config.toml
num_hidden_layers = 16
hidden_size = 128
num_attention_heads = 4
num_key_value_heads = 4
head_dim = 32
intermediate_size = 320
vocab_size = 4096
hidden_act = "swiglu"
norm = "rmsnorm"
norm_place = "pre"
norm_eps = 1e-06
positions = "rope"
rope_theta = 10000.0
rope_fraction = 1.0
qk_norm = false
attn_scale = 0.177
bias = "none"
tie_word_embeddings = false
parallel_block = false
init = "normal"
init_std_qkv = 0.0206
init_std_o = 0.0
init_std_up = 0.0206
init_std_down = 0.0
optimizer = "soap_variant"
learning_rate = 0.00636
beta1 = 0.95
beta2 = 0.98
weight_decay = 0.045
lr_head = 0.00906
warmup_steps = 200
schedule = "wsd"
decay_fraction = 0.828
decay_shape = "linear"
final_lr_fraction = 0.05
batch_tokens = 32768
max_seq_len = 1024
doc_mask = true
train_tokens = 144800000
max_steps = 4419
dataset = "wikipedia_en"
Each number is 128 + 32 x the weight over its row's rms, rounded and kept within 0 to 255. Layers, rows and columns count from 0. Numbers have three digits each. The size before them is the row's rms in percent of the matrix's.

# up: layer 5 MLP up, 320x128, rms 0.185, rows 181-247, columns 0-63
# down: layer 5 MLP down (transposed), 320x128, rms 0.185, rows 181-247, columns 0-63
# gate: layer 5 MLP gate, 320x128, rms 0.184, rows 182-247, columns 0-63
up181 105:124092160136076138130121116096128082188074180167141124121098114127135084131071050077074163175095154128070091108111152103157089074084117120152155122055189146098099108111105118184139103122129175
down181 109:126117099142164095163132126033109174165130083107157088150094128124130088116134119172182099114132145070115186145142177117135137149144151132133049150143143169101129143149108097194114169120059192
gate182 092:099156139097158094103149175130149048084181121106163137103102155153102105133190114139103116125092109114114120116089047100133064146132069097116040158095080136171099137111129161127185173091099125
up182 103:090101141090082133117090163125158142120121105109143137081083167085109122109162133117091125144123174085157120110131090123159134104079114187141060093151079110146089043170076161052178129120124126
down182 100:167143088043127139049138034127122090114160140092130108123107117132142145149154168099161085124123083095066113138094191113148099159109132113088098130088081094148146129031106174117119119106171106
gate183 092:164180126098070088124126110109161111156079086098120208080066081114070164132137050093136153126106091115137101145143070111151121143134169157117105099152111092133145113125130120118097127176159176
up183 099:182172105133101112113131143096130152133115087137111162126192183115105152179085089099094096169123080125091145145115118121128071112085078109152139133111156115179135124103148132121121089187088133
down183 091:145142102151140127176149154122137105146120165090104151064102124102140142137113094117171101123130129113110171112143126077119156090142161183131151162131095127161093125140135097155097155124170108
gate184 083:110088123177083150191142143170110187205116120089141135128120168087112112155132090161166151109139096138124108172151084142077111135155109134067159146087131126137141160143109092062144137171130138
up184 087:077158167160146161172138163154112102114157139145158145185079160062123076165094119147145110163158134159140098143160131181092169155052132099145084120151177109153129147159119127102135156150057156
down184 090:160097131115147146118162083174074134069109164083147147164075109127197146168125156131139172126103119090123147142112133117126114088142149186127182135143106160171161172074090101071127113156138132
gate185 090:089135131110099120137070178142094139110150136129178123054142110119137128121095128133140161099154107049117156032158137105173065131173094168094074119059154135125133119188130152176101136154158117
up185 085:115156049113101106140113218066144115132072149154175059125152095103114139116109086132102192144170147148126107105139078146105111176145142153183128129121112166125130136170112120191217151106128128
down185 100:194129136161116112110137061131176132135143125080120173124107127146116140151121083049183089107170135122109108185070133104132145162090168162118092126094104115156138172073170135114167149124140147
gate186 099:164127111134171114119040124122111083079098163131143137185151117132178088123096137145100149121126072142181110161174103088134134141180089155119106155125130157208140094136075197142141163121107180
up186 098:157106125116175157136090118077079153084104106131164151148106106140156095113160101101122191182157105144087133053115103067181130128162150121154196085171200108125153155144120189158104100119103177
down186 104:156113109155088169112068104104114140139184096132157175140123145124118088144159123127156101108167133119137201134109156095121115155093126118131103132116067144187125139113082075146118122165143137
gate187 099:178153113125152103204146094148157131164147174089135140146100161136108114116083171121149120167168107180162105091148109111120119142152119126123123153114129139167157192098071132105133150138118149
up187 096:134109137167165153080122083114109131215107140160126100126087112133131175119167111135124105143188154153123139171088100158120167127128194088188115149129098172147077134135121104160162107132109146
down187 099:124120145143131150097106162131133151119109102119133107104072088089115128107067101141117155149072118112154160146100166137134063150067139125095125091154132100124118063159101121120151118173146110
gate188 094:114119129190186107102044061175095124109107068113130175124098112083165184145141086080100179180138112111144099116163116175127161157114141130128086093093159116131124130143114108130117106078129123
up188 097:155094175074091046095137162132149119110115100110068146100111168161161126109134123164067110146115206149145090120131133108139139081114109062135145134186132076176104082124102161053169148135119121
down188 098:103129155155144138112079102107101137161126141115133129095128074085089119151129129147109139157144138123121131141120076223174091096092091173128183162147108177051105124191082094111151158122122121
gate189 094:174142159125167155184160116074138153152094119083216122130120102162133134152120149097146079126148099115133134069090152165161085069127075078186171127119078125152136124081153196143143087133167153
up189 096:117172102110151160136106072133111126134156137115047117123120142157106114081111154180155153077103133057127143181103138048124178117152140155076149114145192143143128148164165153137147144159132092
down189 101:070126149124144126077143127129176085131164111178095114147176146144077171159171101123156189117127170189106107093083158124125145079166109161199102112116183113118149147148136130102083081152112085
gate190 097:088111191162190126114100117120143128128172108107150132136159153186086113110157122100162179124100205155093122121080171128101137149140126175076113157149100114100136068091108111125140075091104212
up190 097:184091137152077136111144143123099164107127138119120118152149139082095128155134147101075072134137145075161173071125153134167118029158072085178113155161123106179128126194140092106158156125187095
down190 083:095122134109148128108105153152092099127102128172115131111154182119156171132029128146138118090151184101104137125169113146187122163150107096129134125127157083142165059096135126134112112058105118
gate191 106:125180106136126149210124113142145124131210143118137104147138077142104179104100132141135199092104109119153111132108082116184126137131116127118124162123135145048146143155137166134112125142168099
up191 101:125186082106159142086091097071101112161105145175108139090109142149146122042128143149132136104126099059125203146113165041109183177086104154103204100160126128114168131131149150103128141175135133
down191 105:085082148135137099092165145182126133151094102104116126105141158075125146152184129170109131153127114152138097110118157126119107089084098103110095119126097162141059135079177111131097152141092100
gate192 106:156142134109052107213159123181110152111091134160066163121113132100187128120144137092159178110093125161137149117102102097107137134165080178044136170136161067073156155118120142154095120169134146
up192 105:143137085129089094160127157157066174181125142117096124119122153126212110072116169084116151130115074139089081139124130100104115118136119095085115137179116143113144107089105112179162147201157100
down192 115:166099159136104112142126146140129130080132207058074130151106092165093103116147104122121084141116149137193127065152105094191123115191128100174117085155153149135105151101064086075131158174123119
gate193 109:125186108150113072096078110153136089116140084130087167154076141157108100132119093090143147134099102068106133123140135128154076108135105147133108110119134065130126079125099113070193102099089131
up193 093:157108175133152107129176144116128147167116159072134139142124086100152139115100150096163147137161117176154139102106118154077158162125074192126198066113117137116130198153123130151074151157139091
down193 097:141149096091108152173156186100073132132102146144123115152133140158161122090113068081126151180157117182089166090140148087165104140178123150157110103115127166123160092150098132084142170133120102
gate194 091:139116119125058152122152133140120134148156129102168148132174125097126094139104167126157103115179201118120137154090097141087122176129123152103142136114121159115114137091130170159179097150198187
up194 093:117095098153076101116118095133076128137121048115194125164134137156187152161108146059131147094133165124150110157092121113118122169131078123177124115103177143091171157148060180159073114088108133
down194 091:125155158147115115109165131106155129097167144110124161114104180089091142135156146133180134150176160090097165186136142134124114164132213239118126114099108129108089137145129147146099145073157169
gate195 098:138176130165119154130176141131103153130139122127150159184122184062106123122149107111130157105111145133203088092129099211052123134129154118158157117146102085156123153093095087180123083139145181
up195 109:102117208187124096109083145151174109116118176136129069108200167154113184115168091091133172129215089128114110114134162128159137140132165129171155096109186111091145098109096103125137106150099108
down195 097:126129128116105105107092132128168135102105096135117138160136131140088168164143157141125144134086123155125117154176100158145126098111123152063099072208184124099164150203126167106140112127124144
gate196 108:141167136183079117148103108078098093110111149116134126110121163128152149147082144116130111160179111095177095145125195121140132188102084163133125119132116135125178109184039083113176063066104089
up196 110:105112115128123175156148126213224116115134100157060148102108093106144163092177093109127161049092174101124139126093106151115134134165168129113135162098113089077052108085174142190129136170107170
down196 098:126149140128043074132086167141169134182125116187102104127162140071143142103194149096138170095116183124185142081155165072139074131120127137165155157171160112139059089126223184095113085148106154
gate197 109:080124175131078149088040146156108099090149140123129205092164108168152124097090138088153113187138122182093168113099115130141087115138123150184152162122089107111092151126139083128090081197158161
up197 105:147049139104119096205073117141141140084112188163120116127181124117104120151159138169117115087148155118099157129076115138196182058148124147150087079143073054124090182130089153126104113183131152
down197 114:064176080198098134111133133151107116051127115159090190106118174188149035115152104118127131095090048128089150157130112111126167124085159153151194172153148207092120112147159140106165141114147117
gate198 097:113163172136094143111074069157153163135215174147089112081176119074062114099147155083120105147118162104215134114119147135180108065137132166099135122157117133103122107120093117119168074121136151
up198 091:134141093091143132099124115107160193118097140123078078104097148153132211119075103113172177149147133076127120196157083110172161154096070161169174170139112135118140143116112179150122136119103146
down198 092:140102119153099162113142099152121054099154135122162114104160125123094025102116120126128092086088133110139135110082137101113074104109122160104119134140109126118100092125103136114096130134215139
gate199 095:125156105079139117126123108117081148200123149144117115134145114117102144206086140088064167169071130124085195154099115076130095116122169117129129176155087104103114173117107167157107126156164105
up199 088:152099119143129101150115133123080108115135074152107173090160096108184143109123150154114107088100182112113094164204093158161151140076156133097136149149120111101119161130119121125172170091175103
down199 093:141123148138154188093104179086136142087109165096162137127100158128080088157157126128141206135174116158106155068091083164066129145190069115141116134110143145124147140099129130114115087106099101
gate200 099:105122095104142126162135131146183123106137115132088104099198164118066137099175112138139083030151143127121108160129140106105209087132149127106148161128123123078121114169101137148113096147165172
up200 101:172110075091147161152132130082163166103140173191103061132140098110090157028132114150167113168178156101127099156113155151153129092150171187077112152181174170116140106148114153108133150121133133
down200 103:121145121160101107125153075086102098194150158110082181078125121146165196176177203112116161063132111093123122134174122137129122153155035052140161085114175094155115111114126115131117138150132098
gate201 089:098163093135137098166175116143203130139113151109165151096112138078124076132123136125087155134197167107122100100134203094121073163155059103124154137118074100131114136085178145136202081129143126
up201 089:065208070082145108131121122134097111138140145098090096128096108107128123114153194146117160095123137108112095123132153120117111145139116112140127119148164121163141108169112166139125143098140106
down201 095:135147115157089128120137066116142155110117157057202219098104150093206120208123087114133132115125145112135106109115085118157098146149120176108117128151078128084118187153122180095155114164171170
gate202 091:152096112140128152130079132158147127103130095130129188114130096144115111127150126159130127068123124108136101097123132118075136145150149196088139128082074038133107163158082134128080143123159178
up202 114:157117102065143140113050154105116089122189156158135189172107081106134143128083148163098108118121097158159136114123121087050110163138091133167098151107179163114089110163125126080091174089088136
down202 087:125145110139124227089144123133148148105116113085134163154122126137134137124171133147120101135147136073094133100119164122142165158096171183029066172107095094127126178121090132141145109134176126
gate203 096:155118105118223091130211099129161081197170151082099077158126162108109125110158146099117123098148100112120171162165122099152090131120121163133092130116101140127142164186080144098136109133131177
up203 099:133153206106219130083121171123155126134121093182131118146142134102094108108140067121133129148133126137148172089095152087148112179152094136178132119195145148055154086179088075103081094119111190
down203 098:163108118103127150142189105127087145114144119101157119173127147137107094108112174133084151117182117120069097111151146106141125089134140168140122178091050102152049114072142143147173130103201121
gate204 091:149106066087078168121120110154056143150156106090130137140105098171146152101161125179102127134140184111167153159109135116133137158162192084134122096096081129124133105110132104119177108204147134
up204 093:130123149193139098117145153136107162130143152139081097153180135160170123123094143124161107121151141152106089157137179171145122187126124103141136119162104183136056177114106123115146126101088115
down204 094:102133083116132174118116117117162127126155118088166158126108176109106088130205138152154145156129184103115168183121117145101163132124179083109123090109053111067173111108094113114127089157154152
gate205 098:115150158132083160188085108212128132100115139098178139158166084121152135152131111101142048117108098103123094119114112188159110135104142184115119169166056146124045120175134180123056119080188150
up205 089:119139117114159129092126172115136103140098075144082170100093137127170173107132133147089148214163144107138138128185129145133166226143177110117138130076130099121193159101120091121142149138089123
down205 096:070125130107116092114099098113115126151095141094100185103136088214145146116142125136060217159196087097170156121178162134151134151101128125119147077141152194088157164093168183118181148149104149
gate206 110:171103148147164124101106126134150125128134138084096142129120128135106149129137100131100117088130097090156116116117161138100115172119177085132107100050101148115145147084110134125111111125147108
up206 106:132111115120143126184110147155068159124137156123164119145086152136153147146097133075157119174129114109137138145105156150127084166117113111114191125085125199104102133138111156171116103182192116
down206 119:141153221110128120074147113161126145135117150093103192151146114169148094110122102117093103059173104115131123101080109128130089106134151137079114130134069086129176168067106145106107138121184070
gate207 086:178113155098125112114156075143126075090133159128156120146219133124032121073136134114143129150196128103093116083220159114138126074119117076154139127126118133153092113178076139154112111124171031
up207 096:127135133147157084084105108122171087074113119131115085107072154143145150113141107049118130096165120114180072095132165156085124081141118089169073111089123086136119105152105118121079081084092075
down207 082:141124039128091172100122136112144179059150079096109177104163099122164125148161145214150127129146092108105137074114035185154119149097157187140174104148135114128134178078080125152166119185155122
gate208 100:093125156168211195146094124139067128121141160187093123101134154119143166124095124170122124146143157163106117126077197133119141091090110142190140093082126099069071120081116096119104116171183141
up208 099:148144138129119140111114169080123152155150081134092127132153171213099085148110101177085111113148148145118110116139102148136103144143077097141120106087138143122109155163152199090120121064175158
down208 090:196087102128116094137136115113123187074079121127178123128106112045188142115169188154091140181127105138126160092162149085135180170157142125092078107111131141062104127171138104114116173127102147
gate209 099:103199188185057113130134075155130119112093149086154160172149150152102118145107157068152082109119113086102106123146147123110123088123106162110103126132147090076090121095125097148170086090147152
up209 094:142076146092190185075131104081100144153175101163072109103139133029101082056145081172075150103164174087185164077102201104113123162120104143128145168151107163104151110091121117050154145180142140
down209 090:079046118134135080130109169120175120202165137112060064110191110088151108064129064138127122128107151137127176091177149208203170119135073159157128125148092134153132087146115141130096106142117148
gate210 086:181099176148098149128190194094113147154134146113077100156100157144075115099162118128110144086130195106084172134119191095156155143124111164064150171116099138104104126074113090170135066134156136
up210 098:115171167123109082145123156128130087128124154057139097150107089225126103103064124190151105096134114171124072147144128092139166161113112077170107152170143093182128098100118097136109127106106135
down210 090:154102158135089135139155144109068166174143134142057170127116121113141132122192128097104124067148150032110194089090137138126128076111165185025124110113123188102092160126097108123122100190158131
gate211 102:123120100091146090105122091203151148148187193116143104136117096137181102106133153102121166152148065125109086110056142104117191163157110098139129115072147041149069089169098097131153116122161144
up211 094:120133130105110120131110088098168152151104175144081130120086155094077117155157146123183167146121140098138127173093119119091171125127126049095152130115071160115183179117109138084120170179086120
down211 112:131140127157122134148149179181154139167090111104157127107154126160162153145165080123137184111143082158152196079210108132111051086192095167099144124212167146165183081109196100107130146151106153
gate212 106:148112057124081082145083135152125140113101168082120127125191146101152161109133107144103096116156127140099127204119167145073141133157105169197118137109128144208099106114109167157130103140108082
up212 102:144121037084156093096089124123153156064139130124160137087125092105093105153185101130112173125082148152090186119146088088124156171137126141183128099097113044101107114099104107157134091133130088
down212 108:117162154185197107159176098172109165144144105130090135121151112115137139131132142168148169125148158130115108132089110059194114134110114113074145084143123170073190163061092139163145101075196151
gate213 094:086108146142125142139144104096099140133143092119154163119096086070143116112167086091122149125150087124119129119107051114123094064194179070104104086079135140143102122161187145095146133118143203
up213 090:166094151128067112127083119142117091189138112106158153153113097171059138130178104147123102129083107176147186115113219096123170104117119156167104074197123121172106165167090137138113118131143141
down213 090:191159128078108085111128141111133133097122123126135118142172166146078167119133100132106126141135132146159115094118139121152113127212105112157148112147162137092153109205173161148175153127054088
gate214 100:133166148119154121150121126123107098107115164177083168227134126171166145078076114138152130086137106099105173131113175152159119187143137143075170101137135116146170065168117143136089160177172132
up214 089:139155100100105196118077122142116127157131071133156140109146141102113092123144154140126123113107115070127183102105063119109145138090160143099166152161100184172173150160114149173140069126169126
down214 093:131109117139074051120039161118212123102133140151100151163145083156110096160135110148142160188136120150116126155173150105149164109125138102120177165163143146166121091105138177140143123129068154
gate215 093:116165180098126158110180118173130109113140106104141170121114115112089131156201161085116135146122138153122073104135113093143146092133135123112138087166096127123074095175119132081108127065138132
up215 107:124154082127136187110157102141160112117146132114169151152183085176128196196142189096151182119116142138107124153145158122147099087158072111111096148146121108154104093146114106064083150101186126
down215 113:151094132147149138154128162160130060107120082058145110126078159138100176167221145081110167167132152082157110130117109161127130075131176132115152128081084086127124172117056104131169113094135144
gate216 102:155141105091085130167151093202078175110109108103145115142180115093108156066093119110117119194106132128149115163113197068134093125130169111142111141066123123142138152088184103120153184152148081
up216 111:087141091115111184156112124145099127123094101148138139143115115115156109126119128123090160142157125072178162172133175100091136122097174088117107125093116111175137092147203164083132130148139095
down216 104:090112061116111090087065105184157089139156157117146118130076115137132123135120097122165121121181131136147151180121137096096093116128141102092169075109112154137201168059125156132103189109153158
gate217 103:122125160154108098112115126081092104151174159105109135098132153213174174127141087123155072101130099081102119203142131183119053076091150103124120133098070182119107118164103113111106069147123044
up217 104:117122098160115098167129150104136117101151138105088130157097128164111146164151190102105161079118174103109125186191164114052145133127136146119119116147092181123061081150102138103173111132133119
down217 101:125130123133125130110174156099096107096135186102128106138117169143065067129113099079149104138106068106095143105177209121124108084150134117165127117155131121126161052104102082099073125149102165
gate218 073:141161144138056146144128105154098135159175132088168178108162148160111150175153163091108036133124138129148131132148148082156089106162123098122133119080151173143135147153108147132122127077145161
up218 093:099132114117145138083108118117115157117171116153093124082177084147098142112098097204081075209128170198111115077094105144155173141100131117163124179132151156133131140117171073182140116138149137
down218 101:082114091145144134141124141065117103091157121186125131102145148132042137115075094168103152177114087168126123132130124137155110101124087083171053076202109152142143090142153139150105141097080150
gate219 109:131101094126066134075151144183159069124145142127125150143112140148133133036135129174136101191142117098176111146134115178131079157122102130093135178177101127121124097089101183120101132136111202
up219 118:142106116091206105187135170064126151065143134149127154102126158059074116145119137160157126110172131145070090115149167104109125139151096116191122146123186141181190159118152097133145143174118066
down219 115:118100111133195139136085148107155149134067125194115138105176156110112091170144101207100125127103135164088082099125130129145149130064067184164166112172117117077138089171190125116144073133092151
gate220 113:129102179147125124149168114133118103184131101100151109074177105182143166089127144085104121171109080099143134113151128153106115119091163091133095162109152105116163140122100127116098137039091080
up220 102:103075107128129155083110146135097095166111124103103078162147208112112102143114123171093159089165131176089107151174139114120144116137093144143170143102093117116082140172095173147123150154166154
down220 117:100128099172118186149031116144120097112102150176105132140129096121119105163114140151111160048165150187130128106197119108150168159132127142120116074121140115160110109167132165116192139121122153
gate221 093:131175205102192113137124124147079137175128111094137089108190141126176125072114138121116100188117116094146108140162122065150121127130129137078174067118182117166131143125157159120071138075139154
up221 104:094142179112156113162141156087113102172139092116162074093182155190160074118136149116095144141181107118170160134155122119144071072160140180095179116127173145156142118171127101077140066115106126
down221 101:152201163148149160153151101120064181152116101130131111169133124111167134104168176113145087069105159104138135078130081129155122174119171156110085093096078144159151155184132094103183131117075136
gate222 102:201137109110180128124124134163098143135173178146069079085142066120085104121157102109122163127093161197129141152157090126115129126080115146143126172135143101137167143094098106086145144185147105
up222 094:141109115121100154100128141150104150210115076107118102119081158107111129167152056105064166101085123136118179151112092110055141101097117151116103159120182138190059116110164098082107104082135165
down222 100:125174109110138059148129114094122072109130102066097115107171130157116134129120142147207104160123134095108163098119180075175187146158100170129080112169107121116127173094193170156116121160156096
gate223 085:168088177103128158184162112108139086155148141101165123100111152113158089146146147162188089095144146091095090113075091126117140086159135123169135179144121151148085125151117120132198094183143145
up223 101:136143169108170074140163135163194098126064119107146099107095138108171196157118125074152110083161137099090072067095125161133121157124128090231110109142110085085178173126107101096155198151091168
down223 080:196067156127113166129175146131157108135150173081144166111058168115108130132182191155138079112096124087139159147099139110078155100131117169098125138145121141158069162133118126150169119164169120
gate224 089:137137103143164161141141133170044152153131121101086139139140164135098165177156128164118124138133138147159140148105115087081177108107175146127145122076113130098149191157092207129130139187176155
up224 087:128097092130098068109158155149162095108155112174136108143066118171147143157151095089064101127104109141130132172176110153163171088139141144118086124137121140211112104190166150123145161118110097
down224 092:099136115079085111159110127110141109139148199071117098099142151169083134129178129114172134128128100124184131142125111143141118184174129164163160137125238117134087148130087111147122111134083177
gate225 104:115142146131131112156236104115157116176062162124121099108176141182098114176125156155193120145127178060121129092124185105153118129144153113090175139130177156091164137074131131154071134113118123
up225 105:123125118118155093145164106128129107151128128128111114152156117143124182155175155131159124194155127149129138052141116114125146113147159099114116157123161185099130088094107140053113089103100157
down225 095:158145159160089130164166116119091118136114092123100177152121062119065137116167127104128111085135089115113061060161116090117131151116216157100131142104095113188157121157105107088111109076126143
gate226 100:147100061100145123096095074119124191124104163099137094130104173153147114112098181103139110119099133132192149115186157104116112082063076056120120071091127161130199150132099153123173139138126132
up226 101:124140135099145163163072146151135093109172130117139097114119124166064174096137114154100140162164098099134100109117048091150117109126213178161143134132130104132159097155129143109067178134133076
down226 098:059124139121121125136057192093163121140121102192114187133166097084104050125187127147111142116143131156170133119105118127098095135129187140200084195106140140104095124144169153106162167111126054
gate227 083:172084137180182155077132141130109144164203157110073141082123150122141152137134132091201101111165106148125082117153106160135159112132177134126129113094087173086123151117127073116139156093124146
up227 084:148110100177133169160165116111130173117147067081164119126101051176127219123131112129163123109091090126081143142094137184122123079164140157076151066131139119067168091139187157094142086173116158
down227 091:126132136146128139138103166157184141135085139115153090109148109096171100146143108077128108136121109106131171150181118123166154182115150155100140145180130161101110189118085073193181185107128096
gate228 117:120134181091129079101135162131158176132109154143145182139145104167197111125103147108141126136110183112135195102132185168094107124136083149104107111074153122137109111130155169087087130145138101
up228 096:095125167157174177190140107071098178126185065161131086119142156073137073116133112129137145120091115113143138183134083040176136115081127163089206139098071122090090093108056142142136140156116132
down228 109:079116177155099155193129116118160141200123095121106098167135082126146131146146104091127125092115116129158099118096100077193093124136114171117154137133150171162098152177165122110166149182062123
gate229 098:178151142164175125140159087139125129180122086097167144129126105143122135117127166102115147179151111123070071106107160161163103144160131174155127077162130129118130145078105123080091105166109150
up229 094:075156130086067151138128161123054100061156128129225139120146112103113173113083146189085112150142108109107146128134088131168098099128125120145100205146129082112138085184177151123142077114097132
down229 097:111159146136073126152080170139103139143120074125131136096115114094053164102027114152091159140142057129115095116107089108200168092125107075109107146184113142105088106129131171126119205163089159
gate230 093:117165194174122099124099102141115094164177152109180132111123134087181160153140162107189162106153133118148059115154164122155112130178143130161108131135067135178101080142129120065123126077112120
up230 096:194106127073088129160137123066130133165123123101160110150110179103135170083140120107163139143133095118095105103115146106144136050113094090170153105113097125117154082172096106080170080110121098
down230 084:176133123120131068156125114138104150118136107081082173105125147073047076159152171177142144095121135113075146152093166078124183136172135131113115131104072159127093145118098116164111117119167085
gate231 087:083100075110111149106095191105152152166126126122141181139062143128100135099117119131149123133122120123073130195164139175124101072161125164081133138161110099120149085174133146053116133118124124
up231 091:076178149114107127076073191109111185072126132157112136136094139140095114085082108124114162129140167193125093125151163204117087120157128102191111159165148112168134083096159079064101192088109175
down231 073:159152090123130115150162103155100114150141162097089165157064122118119130134119133113198127173101086124040152143159128147137202149121181185110121080116149105096123164142082124141127167134160143
gate232 076:175084092122118129102152115117110163154171174080117179115181170142146169153191112141073096151172166162081190154141106178122178141114141153113094115141097179126144125159109137133166132119155136
up232 092:107198136149114113105138111140155146132043144139143137172160110116181157117127122151171139106117159107077146133115119142143117133136133122100119085131136111151124060120159144092088226130138175
down232 079:174125116108163171160150162132090151127194141086116184108080187173112132140142129101081093157128128137120129156150108109126154144106169192134115160118065190159116167170133115147133121107142121
gate233 093:155117112125104135151121141103213150129105166152090138182123134145161156053151141113160169075218115153150153171160156112113146095050121122119128128151096172131174117128142097159146130144129144
up233 102:103148141088122132141150070125131019146137061097133105135088114097161097151076158115091107100099137115143152120096142150161086156185123126137068141148147166107120102162102138167106112080128116
down233 105:103116142162162157177106148069147170104122140156128139182119116166093140060125118103150149112102110110142122226155162194087167073092172095170149180083175110106130079100176167079145121087138113
gate234 094:114054139147177098166094126065132112115192068190124144107144185134123098123131104119100185145165118163102146160169168124139118102104181132121151113103121088152119174154075182128136142129115126
up234 094:142140184144102095083125114100176132157146108148148196070152109115186142103134167181123115129136144138136135112115161157125100135155114117124129161129162048168136088165100086104097182115156130
down234 098:088135153182111096138166147140035131111120160135093120118124149189080124188116128107102054158146107120053123157170153126092171130157175150079117129136130164099115107137142097156179097103093109
gate235 096:127131087104104086091118141133100107154054087115116218163106115107164119136070159108131123180168125128114152096086100125110060137154167155163124062089121125103151111097152123139123147152179159
up235 102:142053141149122094126130124130097062157165135112129130142125180124092118146169085102155092178135119116113080149067165107130100101173115166197101146080119201105197140113157087131164115117081148
down235 104:173131150107113141139142115156115164126108116146113132106130075110158155117186155113134108136158087085146129091040112158137121187115157158117133060175066133109129126180108149077147168127163126
gate236 090:163079163188164102201108153104138115037102106114125139131111133163123216131120085137098172087154150183165124129124119075107074172106149077106069129129112138119131120169149137090167128127194105
up236 094:090117140147105159198108108101113118120124168072138149185137177138152164189135094176095088125128076097077099098079156178098106157149146130072181138087150136107087135160163079090153155089190123
down236 100:133120145196144090058113123149165145082165106097096145088111167193127129118127127104126100116109136144155088155105149067105113171076104144143097110082119085174145121144165142114134063082154130
gate237 095:136121145135129138045165114069067126091126144019128160074131144131130130133151149140159127163120094089078160082127127094114126147150136169131135091108118085159130153089150166096120068153143137
up237 096:138137175143123164142127109165180092118101159206177130142094115123103126155102164129158183113061131093107066087164163167110093099108155071130090138166140117102101138143112115188162144131067096
down237 083:135142127122137120079047115117149131171147075163124107161152166135133155131141122152118125144173143188193109094161099147132106133109137129118092165091168140089145064193114120137067130135128132
gate238 094:090134135110125174073170114125170146090111096060155137115152108130094086176141193166188133141184171112056112123101089151116105127066147171131172055111114114138123137113106127068123103142153119
up238 086:094155109130188140154102122097145143183063091160116129148120082170183112147148132110136108102107142104064089115088151121136132107033112117103124151117112165136139113142126104113118110123140153
down238 079:175132138113142108132143122177109130174134129100118164123126107175101156136130150087141115130170128095153137098122144102129106141102194201087197114141103149071126204167120127122207140184164149
gate239 092:121098173131093135101137128111192109140106100125135135154178192111126074176120117190126165130123091120094088094144100188120107175122186108170125088023126204149111092207143124131160132097168110
up239 093:154178102104141153105121116106184119136162161139143163067148136086129097176148109114080218126129166081053101099057147129093160172103106095171167164158125099148141158166143164129066083136103130
down239 096:148146124166127110123151149138134144112145133111110164067090096081127120133169102131113091135123162109163116143067081139113148071124130113070185192148118070130143121098117076155080112088096118
gate240 096:113134175136141162104154101134167148122161094082138129133101156113153143211161141112139192062172122188131111102157168188153083091147105145178155115086123126106120091091116109059104143096180159
up240 090:119067162119115151158120141121135119064144116116178098130147151146125169154199136048162124130110112138096086153149169177127099118161133116142098083138115118151162154125131137110123110141108198
down240 091:143183130089143092143126093188145142117133169117174152132095130086120128183127160129137108085150182135178128121128147175090107127098194195034110138103105143072126160124124174156098188120165117
gate241 111:140157144073130122146102140124155139152098204098162114122102138141101140164190099082092164167169126095123120063162050087182076128096124104122077126113212169113129135162095137170161123154111143
up241 093:175116154102098120112146121105107145161181144153069173162103129063094126127096142151102069086146085151149149173105150145157112117134129142159134077149100117088121122101176108073148106087197086
down241 102:107133126125122130128096087129162125083139154109140078055153142157166145122139101114118168172137111141171130128128102137138158120146039133088146132108192146112104139150086112189073086084087097
gate242 108:090216170140109135102094169112157149138117140121149204154169139102118133117182140118168078182150120122093170138112147106136044150123128153116125144162119145144136106140097142065158146146123127
up242 102:089130151122147075131093123111145135162092114133139139140157179180151120125121126115142099179054115192182125145089164119102092138189151105099064105149160203175131170105094170174179153122098201
down242 103:110111089144070129142136155141107182129096086160127122164138146063110112099149180150150098132196202160086127173175154124072120163097175124099116160163105098126127155126124097151108155128082126
gate243 093:122161110132159162144080101082125128114126129130110124085134138163057132121111103144079143161125125086118121142119031169142209117147141136126139198101186037056085144100133132196116160110123161
up243 096:159118151130126069140158095140150163125146160175116150158151140121150178103111138100142144159127179085154117103086117128148172119178183151110114098116140091092154096126147160106109133162082143
down243 106:142174115147133179137094119174156151113163102054135135102156135127105104163132133152122138093141043093111093143102152115131078133073056118105143176119113152107085146168176124144090119141209137
gate244 109:134180156150164134135075129137097157129178097160154181128111167117121112121103156086151100153164157076123078091135136141101168135176129169135125132135221154125097081163109133083123115173116105
up244 100:119105080150126109163201112096139129128104096168150134122165105154107104094124121115129123150143181106128133130116131105097115123159133202119176079113117108104167176128023140094174082106110067
down244 103:180186156187065131113124138140154116147069107121105143145106094123068133071137148116115108151143166212160125123098121096104151152096169144166096143101065084135115114182053162171188110120131105
gate245 103:151142129094130172169111101156137134135090194059133140170070152121142103114130133096161132054134183078107111168063150074074100123091176140129107148091066069150094178102127115099125152136178088
up245 124:139107164123071153159169150141098106145162141088113148075109187126108104099178126092100091092138178112155076077068109059080095135093158169167116122090104145154118140124128127117081153125171099
down245 089:166125147128101179137173081110129170094144158086128146128090189125116179112125143139177095135159137086090127194087129088101114119112133164143073129101083150147111183088104109146086169108140163
gate246 093:178076130196164090185123152154118082140149175149089097129149117139173190141089165131150102133120121119087152131092166137183130117107096159099113156133114147170159163079118155101172112106098071
up246 090:136137091124121132173114104088160120117133103108134137125135128182141066110129133115071089106118140113147125167162191070098115156096139168139175193132063090043124159116140151178148100132153105
down246 098:089142054131082083071106127136079174112178097100154123117142146119075077092120072164184186185139118155172173111112113072122087095138126099180201084155205115073110114182097113169138175150148151
gate247 088:128167089194148090114143129132106134136123152119108155189115066118147118131084177139191145115083185130111133141149111174147162158056141133172093125073115087181167123087118104118143102139135099
up247 089:099143061182126052141098140091107130141200108145163143104148074133118093090112147060123083113083150144139100149064118216161152122156133134112148124112168140127129091130144125132102162107082140
down247 093:109170138134163217145161156143091136170181126121125179102098143146137148135142064167118160153114134110120146174140117135165088142082146113120092105050147116119137157082101139108190137146175059